Weights of a small transformer language model.
Size: 15 layers, width 192, 6 heads of 32 (3 for keys and values), MLP 512 SwiGLU, vocabulary 512, 6.19M parameters.
Architecture: RMSNorm before each block, rotary positions, no biases in attention or MLP, tied embeddings.
Each number is 50 + 10 x the weight over the matrix's rms, rounded and kept within 0 to 99. Layers, rows and columns count from 0.

# gate: layer 11 MLP gate, 512x192, rms 0.0848, rows 396-441, columns 144-191
# up: layer 11 MLP up, 512x192, rms 0.0862, rows 396-441, columns 144-191
# down: layer 11 MLP down (transposed), 512x192, rms 0.0297, rows 396-441, columns 144-191
gate396:61 42 36 50 60 51 52 47 41 52 43 43 57 68 40 50 48 41 43 41 35 55 59 45 62 48 49 33 43 44 22 43 31 44 40 53 59 52 51 50 48 36 73 39 38 52 44 63
up396:49 51 20 52 56 50 67 42 53 61 45 50 33 50 60 36 43 42 42 57 67 74 40 43 68 51 31 37 39 34 31 43 54 53 56 29 54 66 33 56 44 49 50 53 33 43 58 30
down396:59 53 74 46 51 53 41 55 52 45 43 77 55 70 32 51 49 42 39 42 50 48 57 65 39 45 64 54 51 20 34 48 46 43 53 53 54 43 53 51 56 64 69 59 54 43 26 34
gate397:52 62 57 68 48 54 48 35 78 52 49 33 33 42 63 52 72 60 39 36 41 51 50 55 52 51 43 35 51 42 45 74 53 49 30 63 58 65 39 42 59 44 41 39 55 46 48 46
up397:34 53 61 38 57 39 56 57 25 51 28 53 56 55 53 49 44 36 48 48 37 54 44 45 41 68 68 36 44 59 42 53 33 56 35 49 58 56 53 41 36 72 38 54 48 59 49 60
down397:51 49 38 59 48 37 51 43 47 55 48 48 48 76 69 56 53 37 48 53 40 67 52 60 69 45 50 55 33 49 48 34 47 49 45 58 16 41 66 41 67 55 45 43 39 42 57 54
gate398:63 55 49 47 42 72 49 50 57 69 53 41 33 48 70 47 43 27 55 54 56 35 41 33 49 54 66 46 62 36 56 48 49 57 31 45 53 60 59 21 62 58 54 52 40 32 66 41
up398:53 42 38 52 44 53 33 35 54 58 55 51 66 47 58 50 43 47 61 45 49 53 44 69 59 39 47 52 50 58 59 28 37 39 63 57 61 49 29 53 67 31 61 50 44 42 57 46
down398:46 28 51 54 33 48 53 57 50 51 54 62 53 61 40 43 57 60 50 56 56 78 32 60 47 52 33 50 37 58 45 53 60 42 65 52 48 66 37 46 68 69 34 39 47 55 54 50
gate399:45 56 35 53 52 62 40 46 70 59 52 50 35 48 52 35 40 47 45 51 61 40 62 41 33 37 65 47 60 64 56 57 35 51 24 63 31 72 39 60 49 31 30 61 43 46 50 57
up399:52 54 54 45 47 54 66 48 56 62 43 51 37 41 54 44 54 61 53 55 52 57 48 61 60 66 70 25 31 38 49 32 52 43 47 46 60 47 37 43 30 45 32 34 46 53 45 40
down399:39 49 39 41 58 35 63 53 58 44 48 31 41 55 38 45 38 38 43 35 51 50 53 37 40 39 49 40 62 49 54 47 66 58 63 60 45 37 60 46 81 39 57 58 35 40 43 54
gate400:44 34 62 56 46 47 35 35 59 55 50 64 59 68 50 55 50 52 44 50 43 68 61 28 58 56 44 56 45 58 25 49 56 43 48 62 43 47 43 61 43 59 57 43 37 49 69 55
up400:30 54 25 44 60 51 45 59 34 62 42 52 66 45 55 46 56 49 48 45 53 46 54 45 55 48 57 31 47 55 44 46 49 45 57 32 62 58 55 55 42 48 47 57 66 60 63 62
down400:39 54 55 72 58 50 65 49 48 55 45 64 54 60 57 34 63 36 68 49 41 47 51 45 53 50 41 54 39 28 51 46 46 67 54 51 61 66 37 63 44 45 56 38 53 39 34 45
gate401:61 61 62 62 59 54 54 43 41 38 49 48 41 47 49 43 46 38 57 52 50 26 68 51 45 41 29 51 59 83 41 40 47 48 64 60 62 62 50 53 49 46 40 67 55 47 62 63
up401:40 63 44 62 62 50 46 50 36 47 57 39 56 49 52 44 33 62 58 52 32 61 66 55 55 68 41 58 41 53 64 62 40 44 44 43 45 56 59 43 41 51 42 39 37 56 47 45
down401:68 58 44 43 53 42 55 36 52 68 46 35 60 33 49 39 62 41 55 74 51 51 39 54 54 35 48 63 57 52 59 68 46 54 39 57 56 41 46 54 51 43 44 48 46 55 37 50
gate402:65 43 43 49 30 39 61 69 59 36 67 35 49 55 50 62 62 59 39 38 56 43 45 46 50 46 39 57 35 42 43 73 54 40 61 71 51 52 42 45 59 48 50 43 45 64 54 39
up402:71 46 62 50 50 57 61 53 63 41 53 59 43 67 39 74 44 44 53 30 46 46 47 47 43 47 32 33 33 59 47 50 34 50 34 47 41 45 61 49 38 53 51 57 50 45 62 50
down402:47 43 51 22 46 37 57 56 65 42 39 34 53 55 40 63 57 45 49 58 59 45 55 50 56 36 51 43 46 42 51 58 43 44 48 47 33 55 57 55 55 36 51 53 56 41 49 57
gate403:73 65 50 47 33 56 58 45 33 41 44 34 51 31 54 54 48 33 56 28 58 49 56 46 61 56 59 54 49 48 30 36 31 56 66 71 54 50 51 52 56 51 59 51 51 51 54 43
up403:44 43 58 52 50 35 39 53 52 53 68 52 38 40 66 52 54 64 48 57 47 46 55 52 55 42 34 72 58 50 55 50 36 53 57 38 50 58 33 62 64 51 50 31 54 49 56 38
down403:53 54 48 50 48 51 58 54 50 42 36 53 51 49 57 45 32 55 26 42 57 59 50 39 45 28 49 45 58 51 55 40 64 49 64 58 60 54 54 55 57 34 45 51 42 57 67 54
gate404:33 48 62 50 50 53 38 47 45 51 27 62 32 60 45 43 62 56 35 57 52 46 49 57 59 52 57 45 63 50 55 38 47 46 56 38 47 39 64 61 51 57 41 59 55 59 62 35
up404:44 73 40 45 56 62 27 43 51 41 47 53 48 67 49 49 62 53 43 47 66 55 72 57 41 52 61 44 46 27 53 53 51 65 68 48 45 38 43 33 52 16 56 42 38 60 55 61
down404:50 38 51 46 48 58 64 67 57 45 62 57 47 54 55 68 45 57 58 48 27 46 50 54 59 58 55 55 41 55 54 33 36 34 46 57 36 57 46 47 47 52 44 41 53 39 72 46
gate405:44 55 73 59 34 15 51 41 66 64 55 57 64 50 48 53 33 55 50 47 67 27 40 63 62 58 56 63 61 55 45 39 50 46 54 70 66 49 51 62 28 37 36 53 28 31 50 50
up405:44 67 70 44 40 52 51 31 46 71 43 45 45 48 50 54 49 45 56 57 39 50 48 40 54 40 47 47 52 63 44 64 53 40 37 53 45 47 39 53 57 50 55 60 43 43 42 45
down405:31 46 36 46 58 61 46 63 40 38 40 49 35 60 60 72 38 50 44 61 55 52 59 47 52 47 72 50 35 24 48 66 60 60 61 45 59 43 44 61 53 57 53 54 48 47 36 50
gate406:37 56 45 28 55 61 39 43 54 46 63 64 37 57 49 43 37 58 36 57 44 44 67 47 46 40 57 49 66 63 40 51 41 51 58 33 41 46 33 36 44 55 30 58 46 54 57 33
up406:40 67 56 57 52 46 47 39 53 57 49 48 61 57 58 44 49 42 50 53 47 48 27 60 47 32 62 48 47 47 54 39 62 45 40 55 63 51 46 37 30 50 22 47 60 48 58 57
down406:37 43 52 47 55 45 49 51 61 48 46 67 48 44 41 61 55 53 42 54 40 52 54 40 48 40 51 47 54 47 43 53 38 42 63 53 63 65 40 47 53 48 41 59 32 53 59 62
gate407:55 57 49 68 56 51 52 62 24 46 58 39 29 56 64 40 42 46 37 39 58 62 64 50 44 67 49 39 47 53 52 51 43 37 31 54 57 51 68 57 52 59 43 52 53 77 42 45
up407:51 47 57 34 57 55 23 54 51 43 57 54 51 61 31 69 29 45 38 59 58 60 58 51 50 48 41 41 61 67 50 39 56 56 44 68 40 59 40 50 60 66 48 35 50 34 51 54
down407:64 51 48 66 44 58 63 29 50 63 50 49 52 75 56 41 31 40 42 50 61 36 57 38 64 52 52 50 36 51 56 45 58 46 36 52 50 43 70 56 70 67 49 64 61 58 40 55
gate408:45 31 62 55 54 53 47 62 36 54 38 50 39 52 56 52 55 34 43 59 61 61 35 49 43 38 53 28 41 59 49 52 52 43 50 55 66 62 53 62 49 59 51 66 56 41 42 67
up408:46 42 44 64 65 53 58 36 50 56 60 46 50 35 44 60 52 49 52 50 34 37 59 43 49 50 53 47 44 41 54 32 45 51 44 55 55 63 69 49 54 56 63 49 56 54 52 61
down408:40 56 69 53 50 61 53 71 70 39 40 48 47 42 53 41 39 60 49 42 41 53 48 46 58 49 43 55 55 52 48 28 60 47 55 47 42 46 72 49 48 34 45 56 48 46 58 55
gate409:61 35 67 44 42 60 56 55 45 62 43 49 41 66 57 43 70 67 66 56 46 40 45 51 33 50 56 47 48 43 56 50 53 49 61 47 56 65 61 53 37 33 64 50 51 58 61 40
up409:52 48 63 32 38 36 64 62 39 44 46 39 43 53 45 54 48 30 48 46 42 59 58 48 48 63 67 65 62 70 44 51 56 52 46 39 56 47 51 61 53 61 61 55 65 62 30 70
down409:48 61 39 58 53 43 54 33 48 46 40 38 55 51 18 54 57 42 51 71 53 55 57 48 57 47 39 52 50 31 53 53 51 47 56 51 37 55 45 46 46 43 32 53 48 30 47 46
gate410:28 39 57 63 38 44 44 35 43 68 43 38 58 41 50 61 37 56 30 53 47 43 47 48 67 41 77 59 43 44 50 63 55 70 70 43 55 61 65 47 66 47 55 47 51 39 50 28
up410:75 41 48 46 57 52 46 33 55 50 23 56 59 48 48 43 36 53 47 52 52 60 52 54 41 44 54 51 60 55 48 45 52 43 50 57 48 57 55 73 35 42 49 54 54 68 47 47
down410:68 40 39 63 55 33 41 37 50 46 61 70 41 32 52 65 40 45 38 67 67 53 47 56 48 45 39 49 46 43 52 50 47 54 44 46 45 44 54 50 41 49 45 61 71 36 55 59
gate411:66 45 44 56 49 55 55 41 45 44 53 53 50 44 36 50 46 59 51 58 36 49 73 51 48 40 39 54 50 36 45 50 57 56 48 45 62 48 35 62 65 67 43 43 36 54 53 52
up411:38 51 60 55 63 65 42 56 47 59 43 60 51 52 54 52 53 36 56 37 53 65 45 50 56 55 50 44 51 45 54 42 29 50 35 59 61 52 67 50 78 43 32 51 62 47 58 48
down411:53 46 53 49 50 62 37 27 41 37 49 42 52 24 45 68 38 40 45 43 48 48 56 54 41 36 49 57 58 60 39 54 61 55 54 54 56 51 46 50 38 45 58 57 39 54 49 64
gate412:54 46 39 68 68 60 61 50 66 47 47 42 49 52 61 61 57 34 47 63 71 53 50 56 55 46 66 49 41 59 57 61 30 62 34 54 57 37 64 52 44 51 40 49 59 50 53 43
up412:54 34 37 51 54 43 53 49 55 59 53 51 71 41 42 41 33 49 44 55 37 62 55 45 55 69 41 46 53 42 54 51 54 50 46 54 39 56 52 60 50 39 60 52 42 52 51 52
down412:43 36 67 54 44 61 51 61 39 59 56 45 54 53 46 36 61 56 45 50 68 49 49 55 43 54 55 45 65 41 57 46 46 55 56 57 53 41 48 33 41 46 45 58 33 37 44 58
gate413:61 48 62 37 41 61 51 45 59 38 59 56 56 69 34 53 69 38 61 45 52 45 43 35 73 46 63 58 55 56 60 47 42 44 48 40 61 56 53 54 49 57 33 37 35 46 48 56
up413:67 59 62 66 58 58 51 47 32 60 55 53 45 47 67 40 36 52 50 28 58 55 44 43 58 55 62 63 60 41 46 57 63 54 55 66 46 59 54 46 75 43 66 50 59 61 49 61
down413:39 30 46 46 55 43 37 55 62 38 46 42 39 41 65 71 65 51 48 43 44 45 59 45 47 37 33 72 60 65 60 66 54 49 56 44 43 36 41 40 54 55 60 68 46 38 57 45
gate414:53 59 79 45 56 62 56 58 59 50 49 61 53 43 48 55 45 63 55 58 54 34 58 54 61 48 54 43 45 51 49 42 57 54 38 59 33 65 56 41 26 52 41 45 43 54 34 39
up414:41 61 59 59 36 49 32 39 54 59 44 21 43 45 52 50 58 45 47 61 58 56 39 40 44 69 34 42 44 65 48 43 51 64 46 50 56 55 55 63 65 36 39 41 32 55 52 52
down414:55 53 74 47 44 51 43 50 35 53 42 46 49 46 35 55 69 32 52 59 63 37 55 49 53 60 56 54 37 39 40 57 42 58 39 31 31 46 54 68 48 60 52 68 58 59 51 49
gate415:50 61 46 45 47 68 63 52 63 64 52 30 52 45 44 65 45 43 39 59 48 32 42 37 58 40 38 59 67 49 50 46 35 66 64 36 57 63 76 58 54 57 55 60 50 49 65 43
up415:58 50 50 39 51 39 46 40 51 47 57 44 60 46 46 64 26 44 61 41 75 56 34 69 60 62 56 40 61 60 46 49 59 53 56 43 55 49 44 48 47 54 52 40 48 50 53 34
down415:45 41 44 55 53 51 42 57 62 43 30 58 27 81 70 40 68 44 44 51 49 47 47 44 57 53 51 41 35 44 50 51 58 38 50 52 36 44 46 47 48 52 94 57 53 58 63 57
gate416:33 64 49 50 42 31 36 43 57 57 62 51 47 35 50 42 43 64 46 64 74 47 59 52 49 36 56 47 34 60 47 61 58 41 47 54 59 48 46 41 38 52 55 56 53 41 46 47
up416:58 49 51 63 36 41 41 46 48 48 47 48 35 56 51 76 53 27 34 52 59 36 50 51 45 49 58 52 48 65 49 56 61 52 57 51 52 47 53 49 54 49 42 35 47 53 65 59
down416:46 42 71 50 59 68 59 32 38 40 45 28 58 34 55 41 49 50 44 59 51 60 38 44 56 40 57 48 35 42 26 55 63 38 62 54 68 55 71 61 53 51 40 54 55 42 52 61
gate417:63 53 41 81 38 54 43 57 27 47 53 62 61 60 64 51 44 80 49 52 60 37 56 55 56 44 42 46 35 54 50 48 54 60 59 71 67 41 49 65 48 65 61 61 56 52 51 56
up417:67 41 53 45 50 33 59 37 44 35 46 46 64 45 45 37 60 57 52 35 55 43 60 52 47 59 52 68 62 49 48 42 46 67 50 49 63 39 52 53 67 60 52 54 66 42 35 56
down417:56 54 47 66 67 47 52 53 53 41 39 46 68 50 55 58 38 47 44 51 60 42 51 57 54 50 44 41 50 51 44 37 37 43 55 53 50 44 57 43 53 24 57 48 56 53 58 56
gate418:60 67 62 50 45 45 57 34 56 53 50 63 53 51 32 36 38 58 32 52 57 46 46 35 79 42 77 54 43 45 57 38 62 42 45 48 59 59 46 35 43 62 46 45 45 57 54 50
up418:46 45 50 52 44 47 51 80 57 42 37 49 34 58 37 43 49 54 59 35 57 65 48 45 46 53 42 49 49 39 41 49 40 45 44 25 50 42 56 45 56 47 41 47 56 59 63 61
down418:52 41 50 62 43 60 46 50 60 54 52 46 35 37 54 67 59 62 48 35 48 63 53 61 31 29 39 62 55 61 55 51 50 60 52 42 48 53 62 42 42 66 61 40 43 42 53 67
gate419:42 49 42 58 51 68 35 53 38 52 34 47 52 36 56 55 43 58 62 65 54 34 61 25 46 51 54 47 38 55 35 41 56 49 48 51 54 50 38 50 63 46 44 65 58 67 45 43
up419:49 53 60 72 62 76 53 52 51 71 53 39 56 38 36 49 34 48 61 54 71 70 52 34 52 57 60 56 46 52 46 25 50 39 67 53 38 59 54 44 43 54 47 46 59 51 32 57
down419:44 57 49 53 59 46 58 46 55 54 48 32 48 38 41 43 36 45 34 55 59 52 49 36 28 43 49 69 43 25 34 58 58 37 51 56 57 41 54 54 45 54 50 39 69 38 40 40
gate420:64 59 54 50 51 49 57 48 45 36 57 43 40 45 61 63 48 54 52 35 34 53 52 57 48 56 59 48 52 42 54 69 41 57 41 57 67 57 51 54 49 56 53 41 53 66 59 48
up420:52 47 26 46 55 50 42 35 52 37 45 56 39 65 61 59 69 44 51 61 49 51 48 56 38 30 42 50 71 50 41 60 30 41 26 42 46 37 37 61 61 59 43 53 44 61 34 42
down420:43 37 57 49 51 52 53 46 47 40 62 41 39 48 39 36 64 58 42 51 34 42 55 54 36 41 66 52 62 49 50 52 53 46 43 38 30 46 65 66 48 74 37 31 44 44 63 46
gate421:53 41 61 45 61 58 46 51 55 71 56 51 41 47 47 64 54 32 34 53 59 65 57 64 31 42 43 44 42 55 45 55 61 65 66 63 40 40 54 50 56 48 31 38 61 56 71 57
up421:54 58 35 26 72 50 47 54 60 47 64 65 71 41 54 38 54 57 46 52 49 47 47 31 44 43 50 64 33 50 47 49 44 40 63 46 61 48 32 47 52 52 45 57 72 71 28 52
down421:51 44 56 51 56 64 40 52 33 47 64 51 39 45 57 58 47 59 54 48 64 62 42 54 36 74 56 61 52 50 34 47 53 42 46 39 22 59 40 47 47 63 60 56 50 29 58 54
gate422:30 48 39 43 56 48 49 51 54 45 47 52 46 48 57 51 54 46 55 55 36 47 47 45 62 68 59 46 30 54 40 49 49 38 68 56 59 55 74 70 57 48 48 51 43 51 52 57
up422:66 36 54 47 32 64 60 69 40 53 64 36 45 44 43 41 54 52 49 57 45 63 57 60 51 52 58 41 59 56 61 49 33 55 50 46 47 31 44 48 66 42 35 59 58 52 53 46
down422:75 59 61 47 50 51 29 34 50 51 64 64 54 37 51 57 43 46 58 46 36 54 52 44 46 32 55 66 37 50 42 43 36 58 36 41 47 55 39 36 34 46 38 56 39 50 62 49
gate423:46 65 67 38 50 45 53 70 39 55 51 60 51 40 58 61 40 48 38 39 54 47 43 54 59 49 29 36 63 46 57 56 44 52 39 42 49 38 39 27 55 54 44 55 59 57 58 33
up423:57 58 52 64 35 44 60 50 77 52 47 40 54 63 61 50 50 53 60 49 22 56 67 59 47 49 65 41 40 37 44 65 42 77 64 44 65 47 30 40 55 69 26 41 46 52 60 38
down423:62 39 41 66 56 43 43 49 49 40 60 39 45 51 46 62 41 41 58 58 62 23 46 64 52 56 57 55 62 64 70 51 48 46 51 50 40 40 65 69 68 38 57 43 46 48 33 38
gate424:43 60 60 38 42 58 65 39 36 53 45 49 54 45 38 55 55 43 60 42 53 30 47 57 62 41 50 72 39 49 49 43 65 75 41 58 41 61 53 49 32 47 57 48 59 65 51 46
up424:47 57 56 50 31 51 53 57 43 58 56 43 61 53 59 50 54 46 25 31 56 62 54 35 67 36 60 62 55 42 55 52 60 53 45 42 48 43 53 59 59 65 49 52 49 39 67 46
down424:64 48 38 46 57 44 47 43 55 52 49 70 43 58 38 33 42 52 37 43 45 58 58 75 51 42 45 37 43 64 35 60 57 50 57 32 54 30 37 45 45 71 53 58 38 47 33 57
gate425:49 48 58 68 55 40 58 63 45 38 51 43 49 26 62 56 51 65 36 62 53 48 43 49 41 45 54 40 57 42 54 61 56 54 70 30 37 46 47 45 51 58 49 56 48 56 45 40
up425:50 31 65 56 59 52 62 34 49 43 43 45 30 51 52 56 43 54 52 58 53 51 40 50 49 53 62 53 42 44 55 53 46 39 42 31 52 51 62 60 50 64 41 44 61 54 50 38
down425:33 57 35 60 43 50 51 42 24 64 69 50 47 53 48 47 36 60 49 54 51 50 61 51 58 56 33 48 68 49 39 57 39 43 57 55 53 61 37 44 71 43 41 51 62 50 52 41
gate426:48 54 41 57 35 43 51 51 42 34 49 47 49 69 56 52 54 42 46 35 39 52 42 41 39 47 57 39 74 28 47 42 63 37 39 60 53 37 65 48 39 53 48 46 31 36 56 48
up426:50 63 51 43 58 72 54 48 64 38 36 31 55 35 62 48 57 41 64 49 47 37 49 49 45 53 44 52 40 50 55 79 75 45 51 51 50 70 56 53 37 37 53 37 55 64 34 42
down426:48 55 53 59 48 58 56 62 55 52 49 50 54 49 30 35 55 59 52 36 53 60 56 58 41 39 56 43 54 49 65 71 44 61 48 48 45 40 46 51 59 54 62 49 41 47 60 52
gate427:60 38 52 48 58 43 44 68 38 48 47 61 52 44 58 58 35 41 35 46 77 53 57 48 75 44 44 40 60 51 41 50 36 73 46 57 46 54 45 56 68 53 49 47 51 65 46 48
up427:40 48 59 55 62 61 49 46 23 43 49 40 78 50 22 35 41 56 47 66 35 49 51 34 31 23 47 52 43 46 42 64 53 42 57 49 64 41 54 70 42 58 44 42 50 51 38 51
down427:44 41 44 49 55 65 74 53 54 58 64 26 58 62 67 59 66 27 39 40 48 55 47 61 54 48 41 34 53 58 45 48 35 68 45 63 43 43 54 55 51 57 68 68 53 31 47 38
gate428:45 60 68 27 31 46 70 55 56 53 30 51 39 25 49 48 55 53 61 53 48 60 56 58 49 50 45 62 54 66 47 64 41 48 60 56 37 30 50 57 66 70 39 55 56 51 49 40
up428:52 48 64 38 34 32 63 40 44 42 58 54 52 60 36 34 38 52 57 49 51 35 59 59 53 74 61 51 47 62 83 52 43 53 56 63 77 50 48 50 47 49 46 36 44 36 49 51
down428:47 46 62 85 55 45 52 58 42 27 34 54 57 40 69 56 46 62 41 40 49 49 37 35 48 27 52 54 47 54 59 40 57 50 56 49 26 39 45 30 48 46 48 62 67 39 59 65
gate429:56 58 51 38 71 51 38 45 23 52 61 64 47 49 56 59 52 44 50 43 53 43 28 50 38 48 43 72 44 52 54 58 67 28 59 48 51 42 45 56 42 37 47 60 52 40 59 43
up429:55 46 51 53 52 58 52 39 33 55 36 55 42 35 33 53 54 58 36 52 50 54 63 64 40 44 48 21 56 53 41 51 47 43 41 33 57 38 60 47 58 57 65 61 39 47 45 49
down429:48 51 52 56 43 50 54 63 34 59 50 48 45 48 42 71 65 46 51 55 34 29 48 40 50 57 34 59 57 51 34 49 40 49 50 53 43 47 48 50 47 15 53 55 41 41 54 38
gate430:50 58 47 52 49 62 57 35 60 46 39 56 40 52 59 38 38 71 44 54 56 59 65 59 86 44 33 42 59 50 50 39 46 42 28 46 39 53 45 44 40 60 48 68 59 48 39 42
up430:48 49 62 53 59 45 41 43 58 58 57 47 46 46 29 58 42 48 47 48 51 54 54 65 42 56 48 55 54 41 44 33 71 43 51 51 45 52 41 65 47 49 50 37 63 53 49 64
down430:49 54 54 43 50 49 45 38 58 41 51 39 41 35 56 46 64 50 34 47 52 45 55 26 54 55 44 54 52 40 45 54 43 52 51 82 38 52 53 63 42 56 52 44 56 59 50 47
gate431:46 55 43 55 38 49 48 63 37 46 63 54 27 58 54 37 66 56 25 45 58 23 65 30 55 47 54 54 43 54 21 41 51 50 47 58 42 43 59 49 52 20 52 61 61 33 35 58
up431:71 50 73 43 41 58 52 43 35 64 50 57 45 58 39 41 53 46 55 39 40 29 52 57 50 28 34 41 78 49 64 32 47 39 44 33 52 51 43 62 43 66 60 77 52 56 70 54
down431:64 51 55 45 54 47 41 48 47 70 51 50 61 56 47 34 41 66 56 37 47 40 54 61 60 41 78 28 29 29 45 45 45 37 38 44 41 48 40 32 47 57 58 61 44 41 47 66
gate432:48 63 44 54 51 44 48 37 29 56 43 59 39 48 48 51 57 56 59 62 45 49 53 62 49 48 59 59 54 65 48 46 51 52 71 50 53 31 47 30 57 37 29 50 49 60 59 47
up432:59 50 48 43 56 48 65 56 39 48 51 46 61 58 58 39 60 52 37 41 52 46 51 56 51 43 61 59 50 74 52 45 39 57 35 53 57 57 61 51 53 49 65 54 49 61 42 48
down432:45 36 73 50 50 64 62 44 61 40 75 53 71 54 45 48 37 54 39 34 55 64 49 61 40 50 36 43 47 54 66 51 34 59 59 67 56 40 58 38 57 50 56 42 73 33 58 49
gate433:54 33 61 37 46 56 43 44 57 75 58 52 35 68 40 41 49 41 46 65 71 52 69 46 36 32 44 28 50 36 32 25 51 40 55 45 48 46 50 62 62 48 28 52 62 46 64 48
up433:51 52 50 50 47 57 55 57 39 53 52 44 57 63 54 62 68 61 38 45 40 42 53 62 71 52 37 46 55 63 41 30 45 53 54 60 57 67 44 32 38 67 45 42 59 55 21 61
down433:59 50 57 40 56 61 52 37 53 52 81 50 32 54 43 51 46 53 47 57 48 56 59 63 57 35 51 48 50 56 45 49 45 36 45 44 42 66 48 55 63 50 61 51 53 55 51 62
gate434:46 36 38 38 36 38 33 49 48 40 50 65 55 64 67 50 58 53 49 52 49 59 56 63 40 42 34 50 36 38 45 24 38 43 51 70 56 59 52 58 40 56 47 68 53 45 55 32
up434:54 49 51 45 29 57 79 58 31 33 40 42 41 34 57 39 41 44 28 32 47 72 42 28 41 38 51 68 52 50 67 70 55 41 54 58 77 63 46 58 42 40 38 41 46 41 51 54
down434:61 49 57 67 51 38 46 40 46 39 60 56 58 61 55 53 66 40 45 64 57 39 56 75 50 58 35 46 38 53 55 43 62 58 49 52 39 39 50 60 29 29 56 57 65 42 46 55
gate435:44 13 53 33 72 63 72 57 48 40 60 53 40 54 67 29 45 50 42 39 62 55 51 42 54 64 33 50 42 53 44 53 54 52 42 43 48 45 32 63 72 49 36 43 38 59 34 29
up435:30 52 59 32 46 49 48 73 65 61 48 42 53 43 44 56 66 51 42 52 38 58 43 50 56 46 51 41 40 50 40 52 52 47 29 57 41 63 39 55 79 74 55 53 38 56 60 52
down435:59 44 61 41 42 36 54 36 50 71 57 51 54 60 43 38 19 47 66 58 45 52 49 50 48 61 51 55 49 42 48 56 43 48 50 41 65 49 43 48 50 43 57 44 57 46 47 50
gate436:47 62 41 41 48 36 37 43 43 53 64 57 55 49 44 52 53 40 50 57 37 29 52 35 53 58 59 34 45 51 44 42 48 49 32 64 48 69 50 48 39 52 48 51 49 50 46 42
up436:39 34 59 60 57 51 45 50 42 53 64 53 61 51 48 52 43 51 52 47 52 46 45 50 55 37 45 58 71 42 38 39 45 61 75 39 55 58 52 39 52 52 43 46 43 50 57 38
down436:54 48 38 37 60 20 49 53 43 31 56 54 53 44 50 55 51 51 69 45 54 65 55 40 63 55 35 49 54 49 47 52 68 51 36 44 36 37 41 64 57 52 41 43 46 53 45 59
gate437:51 44 46 63 54 50 45 57 47 75 48 59 34 59 30 49 53 58 40 45 64 48 53 43 58 57 59 59 35 47 61 35 51 48 54 47 36 41 47 47 59 34 59 53 63 31 33 66
up437:54 51 37 74 61 66 56 58 41 42 61 44 42 30 60 56 62 50 37 63 73 59 58 47 59 61 48 49 57 55 49 39 33 43 43 52 57 50 56 58 55 63 54 45 60 45 66 43
down437:38 51 60 41 50 51 51 73 52 53 59 76 55 54 57 58 51 48 49 43 49 39 37 64 66 49 61 55 44 56 45 52 50 44 36 57 54 37 37 31 55 40 74 63 43 62 37 52
gate438:50 39 50 58 48 55 64 52 69 52 32 52 58 60 45 48 38 33 53 50 41 61 51 40 66 54 44 52 68 61 47 46 52 47 55 49 61 46 53 61 54 64 55 74 35 54 42 59
up438:42 47 66 46 40 40 49 35 62 49 42 58 52 40 53 50 52 55 40 53 53 33 42 57 39 38 61 46 58 56 49 47 58 53 64 63 51 43 60 35 51 25 37 61 64 64 55 38
down438:40 33 31 37 51 80 47 49 42 49 45 58 49 45 57 49 43 32 37 50 63 52 68 38 48 66 31 36 56 65 61 33 44 43 53 43 42 52 48 77 58 58 63 66 36 50 39 44
gate439:43 56 45 44 45 40 56 45 47 44 36 47 39 51 52 47 66 56 47 44 37 36 48 46 57 35 52 51 37 51 50 53 51 47 53 54 48 49 69 59 57 58 56 59 51 48 43 43
up439:59 52 53 52 49 38 52 62 48 49 33 58 72 68 46 45 43 41 61 68 46 59 53 48 38 21 45 36 45 37 32 51 45 44 69 66 52 44 55 58 47 60 39 42 54 39 54 40
down439:49 45 52 39 77 65 58 45 63 51 64 42 52 35 52 58 42 44 40 46 52 68 26 56 67 56 59 35 59 59 72 47 48 58 46 43 71 47 62 55 56 51 65 39 48 71 55 63
gate440:52 32 37 58 53 65 61 45 31 51 35 49 52 40 51 37 67 59 47 57 52 41 51 66 68 45 76 41 42 63 38 57 62 62 44 49 39 73 34 67 55 45 34 58 49 55 54 50
up440:59 50 53 37 45 63 41 64 44 58 46 42 55 41 50 52 43 56 49 69 48 45 55 53 58 51 54 48 49 79 62 46 46 54 23 40 51 38 46 26 55 49 56 45 61 45 59 46
down440:56 59 48 44 37 53 43 45 46 33 54 65 52 55 61 43 58 52 65 61 52 42 43 55 61 58 55 52 53 48 62 44 63 41 57 60 33 57 62 43 62 40 40 44 50 43 38 50
gate441:41 47 60 51 40 68 37 48 53 30 45 60 49 48 55 46 50 59 73 48 43 55 42 54 55 66 52 43 46 52 46 38 47 61 58 62 44 49 39 62 48 54 62 52 49 53 50 52
up441:52 50 74 44 51 38 43 48 48 41 48 51 40 44 59 55 51 35 57 42 47 37 47 46 53 46 37 51 51 51 64 54 58 38 55 58 39 71 58 33 52 38 18 54 50 59 48 65
down441:39 64 46 71 44 62 43 42 45 49 41 48 53 27 55 45 55 55 44 43 57 48 43 66 46 58 58 48 59 38 51 49 44 64 41 34 51 47 54 47 46 68 58 45 52 50 44 54